Weights of a small transformer language model.
Size: 13 layers, width 192, 2 heads of 64, MLP 768 quick GELU, vocabulary 16384, 8.26M parameters.
Training: a variant of Adam for these matrices, 301M tokens, 9171 steps.
Each number is 128 + 32 x the weight over its row's rms, rounded and kept within 0 to 255. Layers, rows and columns count from 0. The size above them is the row's rms in percent of the matrix's.

# layer 2 attention output (transposed), 128x192, rms 0.0591, rows 37-61, columns 0-63
size [104 131  98  98 112 107 102 117 106  94 108 115 119 114  84 104 103  97 118 101 110 113 108 113 109]
[[ 95 154 122 131 174 175  97  52  32 106 165  94  65 133 137 135 105 109 102  91 146  97 152 139  81 125 160 138 190  90 134 105 155 117 147  98  81 107  69 140 103  89 106 130 165 139 123 161  94 198 101 124 106 161 187 100 126 122 150 167 102 139 116 144]
 [113 160 167 118  62 112 139  78 160 123 111 114 143  82 153 131 114 103 126 115 112 101  90  79 163 140 144 145 149 148 203 158 113 172 136 157 174 113 172  51 144 153 188 107 124 102 101 107 226 114 154 137 130  97  97 111 130 132 179 154 100  91 143  97]
 [ 88 114 154 175 141 180 165 131  90 124 102 124 120 128 176 133 147  90 108 102 142 196 165 147 168 183 139 103  59 131 119 118 165 107 116 151 116 192 100 136  85 117  94 120  80 113 135  87  75 119 122 102 109 140 152 151  95 183 133 123  89 131 148 172]
 [155 105  82 113 163  93 201  64 149 124 135 106 135 165 127  88 114 156 144 130 102  52 130 156 158 130 116 111 105 106 128 214 120 182 148  77 131 108  82 168 148  80 106 116 166 101 148 129 130  98  71  96 119  80 109 108 144 139 114  62  91  94 114 121]
 [162  51  84 162  71 138 130  70 163 151 145 126 163 149 137 134 153 155 139 186 111  42 148 129 125 104 111  99  89 138  98 126 160 111 129  93 138 183 123 171 140 163  89  88 110 156 102 123 196 104 180 151 114 126  69 155 167 138 133  33 131 111 109 144]
 [174 158 145  59 120  94 197 116 182 112 140 159 181 131 110 122 151 165 116 175 130 111 106 182 104 166 143 136 108 169 133  87 144 137 104 137 131 114 105 146 127 150 167 165  95 123 142 126 186 111 159 105  80 132  94 128 158 123 200 118 110  94 149 138]
 [110 134 109 161  93 136  75 190 173 117 141 124 165 146 134 155 143 133 126  87 161 162 102 131  98 168 148 104 168 120 174 125 130  76 182 146 104 101 136 127  95 100 168 142 123 158 137 150 133 136 110 239 138 166 158 184  87 135 112 156 180 127 138 143]
 [113 116 140 125 134 114 136 108  86 124 183 136 119  99 157  90 118  57 107  92 112 156 123 130 111 156 142 126 109 143 171  90 186 105 205 101 141 104 150 130 119 104  67  86 110 123 148 182  77 134 169 161  71 144 177 125 161 131 117 106  74 131 102 134]
 [118 191 139 124 125 115 137  62 126 144  76 140 123 103 128 189 168 139 152 174 111 164  85 159  84 164 113 110  96 172 125 161  98 167  77 129 126  79 128 113 145 141 158 131 127 128 120  97 163 101  48 107 151  79  85 110 179 108 143 161  84  77 179 136]
 [ 94 170 193 116  87 122 175  91  55 140  89 113 120 105 170  96  66  77 109  71 111 151 129 107 167 141 179 141 125 120 208 170 120 159 133  99 140  99 188 137 162  97  90  79 122  81 134  99 173 121 128  96  99 117 139  99 121 136 139 114 106 141 130 104]
 [ 64 109 119 127 149 146 131 171 113 157 107 107  72  94 155 144 101 113 123  96 147 100 142 145 119 123 135 154 137 136 116 110 101 144  58 163 126 181  89 134 168 117 148 119 161  95 148 138 150 112  73 133 140 189 119 106  33 115 151 214 124 149 108 155]
 [113 131 155 178  91 149 153 131 131 149 115 123 109  95  63 141 139  72 130  83 167 198  95  64 101 105 111 114 100 100 117 160 181  93 186  59 118 149 141  97  61 128  79 116 156 151 115 128 106 174 157 121 160 155 190 160 127 127 124 162 106 132 130 130]
 [107  84 183 161 116 115 208  93 135 181 157  96 130  68 161 116  84 128 134 102 151 104 155 126 157 177 160  80 125 101 134 126 158 101 132  95 117 183 111 122 120  87 118  99  76 125 112  81 161 113 134 150  82 211  77 166  91 140 100  93 127 164 130 171]
 [107  88 128 129 178 121 140 161 102 133 156 100 135  33  99  90  47 127  85 109 138 185 173  94  78 143 127 122 125 135 163 102 167  98 166  84 113 185 159 177 142  78  62 144  84 146 148 137 127 148 180 173  64 197 176 139 125 148 148 104 134 157 142 110]
 [ 92 170 154 118 134  68 147 142 121 136  85 145 161 114  93 136  73  92 107  67 131 193  86 143 179 159 112 149 161 141 140 149 110 152  89 158 187  97 102 105 130  97 179 124  83  80  96 107 210  88 119 158 127 170 159 146 113 103 199 192 137 142 111 146]
 [157 137 123  90  74 134 137 127 115 134 140  73 156 105 135 139  72 131 140 118 131 132 112 148 108 121 119 115 142  61 163 113  70 170 134 105 115 139 173 158 137 131 144 159 191 195 100  85 113  98 155  96 130  99 125  88 137 160 164 133 160  86 175  90]
 [141 127  86 147 201 139 115 134 135 105 183 144  96 137 132  74 127 155 144 198 118 137 176 142 154 149  72 138  82 167 159 125 144 152 132 155 105 148 141 128 150 149 133 205 105 150 133  76  96 130  93 125  88 107 112 165 170 148  99 109 149 136  97 157]
 [ 81 114 141 167 112 142 152 116 108 123 119 183  94 164 155 157 173 144 102  83 126 139 117  56 204 178 169 120 212 165 134 110 133 152 137 138 145  99 127  96  97 125  92  95  87 119 162  95 168 166 107 181 150 137 153 165 109 125 130 124 133 114 155 107]
 [130 166  84 135 161 144  88 104 106 116 170 135 130  56  76 109 114  96 154  92 124 156 110  63 167  75 102 149 153  92 120 141 112 107 153 104 137 128 163 117  78  76 126 142 215 127 117 151  59 168 141 137  83  99 151 111 144 135  86 155 118  98 133 112]
 [141 120 115 111 138 167 150 119 115 142 144 135 143 168 182 160 134 157 169 168 122  77 134 144 126  62 165 109 127  86 129 169 103 159 158 134  88 140 133 153 121 159 131  81 129 138 110 135 117 118 130 123 107 125 129  90 187 177  77  77 138 124  92  71]
 [138 103  90 118 192 127 147 162 123 170 124 145 115 118  94 102 104 155 153 128 120 135 113 169 150 170 125 137 131 124  87 130 147  82 107 120 125 161  92 139  72  99  50 132 105 178 152 176 107 188 140 118  90 139 133 158 124 158  75  86 154 135 100 129]
 [197 143 173 104 113 119 137 158 151  92 139 164 132 149  87 137 190 117 116 138 141 156 145  47 127 122 121 125 153 115 111 129 161 111 169 111 149  46 119 169 139 149  99 134 195 168 158 168  98 164 166  77 140 116 126 140 177 160 172  89 115 121 112 135]
 [ 95  83 158 140 109 115 139 131 112 172 161 124 196  66 171 112 107  86 135 145 103 160 133 158  72 149 148  76 119 105 156 103 206  96 174 134 133 158 131 151 140  61  78  86 105 125 166 149 155 139 205 209 107 183 114 129 158 140 176 110  95 170 101 142]
 [126 130 112 148 165  84 118 174 124 109 142 120 147 185 192 140 151  82 161  99 124 112  99 199 146 141 117 129 136 117  94  96 101 113 100 150 132  87 102 160 118 109  80 164 118 176 122 174 131 106 166 134 141 119 158 141 129 146 117  80 130 134  62  93]
 [ 83 137  47 127 129 125 147 125 157 124 140  96 160 134 111 140  69 150 118 166 106 147 155 114  57 109 156 152 120 140  93 117  56 103  87 111 123 175 160 121 144  87 108 156 128 155 139 114 152 145 122 176 125 160 133 127 188 176 170  75 122 145 135 157]]
# layer 2 attention value, 128x192, rms 0.0674, rows 38-61, columns 0-63
size [121  95  95 108 101 102 109 107 103 108 110 108 111  91 103  93  98 112 102 102 107 101 117 102]
[[ 55  88 121 122 169 118 122 121  94 142 128 131 102 136  97 120  79 126  92  59 134 137 107 194  96 176 116 170 171 148 211 141 140 152 139 224 130 134 154 137 141 137 137 117  99 154 139 134 117  98  95 111 146 127 145 187 177 116 132 121 170 134 114 206]
 [ 95 141  91  97 133  98  80 163 160 110 170 123  85 151 193 145 151 162 124 160  66 120 126  65 149 123 146  72 147 195 104 113 149  88 193 156 141  96 107 195  71 153 117 127 155 167 109 153 120 129  71  89  68 119 141 107 170 117 113 192 153 152  85 138]
 [ 97 158 208 145  92 168 177 170 150 135 162 134  97 101  83 154 109 157 146  91 117 111 157 144  68  82 119 140 162 149 126 135  92 110 201 140 154 136 133 187 154 131 150 127 140 180 118 159 117 102 221 137 111 141 128 106 138 105 165 132 137 145 184 107]
 [159 172 134 130  97  93 165 172 129  80 117 126 141 107  77  96 172  74  90  75  78 141 116 105 106 145 156 161 155 128 153  54  83 162 111 117  89  97  86 109 204 150 179 130 103 142 114 103 109 156 149 138 146 106 142  69 105 121 141  92 112 136 145 179]
 [159 123 114 160  95 144 104 133 161 154  19 176 128 137 142 157  96 104 174  86 106 192 161 134 120  47 179 111 191 196 125 112 126 228 182 104 131 106 138 113 161 107  98 202 109 114 115 147 117  87 186 230 108 163 129 147 121  96 116 156 164  92 150 136]
 [186 130 159 125  74 162 111  57 102 110  83 131 207 102 138 141 156 105 116 160 118 117  90 129 158  78 120 142 118 114 116  85 167  88 170  91 135 147 145  95 157 106 132 155  62 142 128  72 102 140 181 158 134 126 128 138 151 136 130 115 179  85  17 111]
 [139 119  91 156 133 165  59 150 128  64 171 211 193 101 177 104  87 140  98 121  86 140 123 144 135 133 176 138  79 137 120 154 133 131 148 222 104 111 148 151 105  97 110  94 148 124 112 132 146  59 205  95 117 193 151  78 107 106 145 138 125 145 140  98]
 [148  88  96 111 121  84 141 147 107 165 154  28  71 114 148 105  98 135 145 135 127 117  96 115  95 131 114 132 149 128 156 170 146 153 162 126 125 172 118  78 161 148 149 106 110 164 113 141 133 139 137 161 104 144 122 118 109 108 124 113 105 173  82  97]
 [129 115 122  65  91 106  97 108 170 164  95 177 140 128 124 148 157 134 108 106 101 131 117 119  99  80 159  90 122 220  87 211 166 116  98 158 103 103 119 186 136 171 139  82 139 109 157 166 121 163  87 120 126 145 127 186 169 150 183 122 131 181 114 192]
 [131  97 163 128  68 153 147 165  79 120 171 120 124 176 103 148  95 120 129 171 154 154 112 116 192  87 110 127 125 136 124 187 125 121  83 181 125 112  87 139 108 174 141 123 129 165 141 135 150  90 112 100 129  76 118 159 124 131 112 128  83 183 138 124]
 [150 165 160 102 120 139 108 146 126 158 132 147 198 119 159 147 135  91 104 189  98 149 114 176 148 162 110 111  83 108 124 103 139 109 142 154  35 134  78 161 105 106 153 166 157  62 110 121 149 126  98 135  92 134 124 118 109 118 178 131 145 178  95 182]
 [106 171  92  59 108 169  80 130  63 102 138  65 133 111 160 188 145 112  78 104  98 148 125 129  79 102 127 133 206 138 151 154 111 139 114  97 136 107  78 111 104  94 107 150 117 141  89 119 113 154 162 120 124 113 128 137  92 149 194 136 118  72 138 129]
 [ 81 152 136 168 127 137 126 124 166 177 104 160 122  98 175 157 133 125 102 153  98 155 110 147 169 103 178  86 130 148 128  99 156  83 101 103 119 141  72 116 101 124  95 122 109 112 145 110  56 146 127 136 148  47  65  75 118 176 147  86 148 142 120  79]
 [104 126 136 105  86 122  89 103 122 184 117 134 147 129 104 119  43 144 144 138 110  76 110 147  96 102  65 124 163 161 129 128  44 156  87 103 121 182 171  91 128  87 113 143  68 140 115  59 118  96 100 137  96 129 129 163  80 166 152 121 169 139 200  88]
 [101  98 140 140 146  62 150  88 113 148  78 112 159  99 105 102 190 127 128  89 199 119  89 138 119 106 110 151 112 135  83 137 169  49 133 131 126 122 125 140 141 146 114 117 128 153 108 110 104 140 175 134 113 146  95 140 106 145 132 130 126 114 143 135]
 [ 92 157 150 141 174 153 141 158 103 115 116 136 113  87 164 123 150 129 159 137 198  96  83 130  93 136 132 105 174  92 130 117 103  93 214 122 198  80 114  95 111 103 176 112 102  89 131 163 199 134  95 148 138 125 108 136 152  88 118 120 159 175 100 115]
 [134  96 115  74 136 118 159 116 119  96 166 111 155  93  90 141  95  91  93 126 140 162 157 115 149 128 161 138 119 142 154 161 129 123  54 114 162 140  70 129 117 104 131 150 101 165 162 108 124  75 131 101 125 160 147 120 183 113 200  55 155 147 136 115]
 [106 153 134 188 115 136 162 129 110 130 138 104 142 109 164 105 137 186 168 149 142 132 142 178  83 124 168  80 130 114 123  99 224 134  86 185 151 109 174 140 101 105 162 114 140 137 152 138 145  91  70 109 141 174  94 138 157  96 136  76 118 144 188 102]
 [169 133 131 153 155 150 101 152  82 175 170  70  83 119 148 161 117 132 133 111  76 116 107 106 128 104  79 170 182 177 169  99 142  99 113 113 132 137  84 178 116 150 178 138 208 176 138 166 128 119 147 103 154 153 152 144  76 155 143 122 127  51 163 137]
 [151 144  97 133  48 104 152 182 146 132 141 167 134 131 185 146 111  52 147 115 212 126 129  79  94  77 145 115  92 151 105 136  71 157  90  95 164 125  94 146  90  82 128 116 111 155 131 129 102 122  76 177 170 136 121  73 145 144  96 116  99 110 135 115]
 [128 143  69 133 159 149 117 134 160 152 181 156 120 115 108 137 146 116  86  98  88 165 139 118  80 116 180  98 130 119  75  88 177 130 113 133 107 112 143 155 166 104 154 123 108  89 128  67 136  64 216 152 104 130 159  97 130 127 142 150 222  86 185 133]
 [164 145 129 132 168 147 130 124 133 115 146 162 173 118 154 163 101 182  89 144 106 123 131 141 148 106 177 108 110 131 141  85  79 135 119 163 107 137 109  68 146 142  92 108 235 133 121 148  69 112 168  85 166 117 100 154 119 127 172 104 190 193 122 129]
 [178  83  99  73 144 150 118  83 123 183 130 138 165 153 107 136 128 186  76 135 129 146  97  87 129 107 114 192  61 210 168 194  83 121 147 125 140 145 142 112 132 117 120  82 136 121 110 104 109 106 129  88  44 147 111 139  76 116 101 146 176 122 160 170]
 [205 193 118 111  45 133 155 146 123 119 120 156 110 141  83 176 148 120 125 162  96 167 132 127 127 133 156  89 117  77 164  88 168 190 157 111 153  92 117 108 108 131 126 117  87 164 163 131 134 142 178 160 142 144 143 160 118 125  61 160 121 124  99  84]]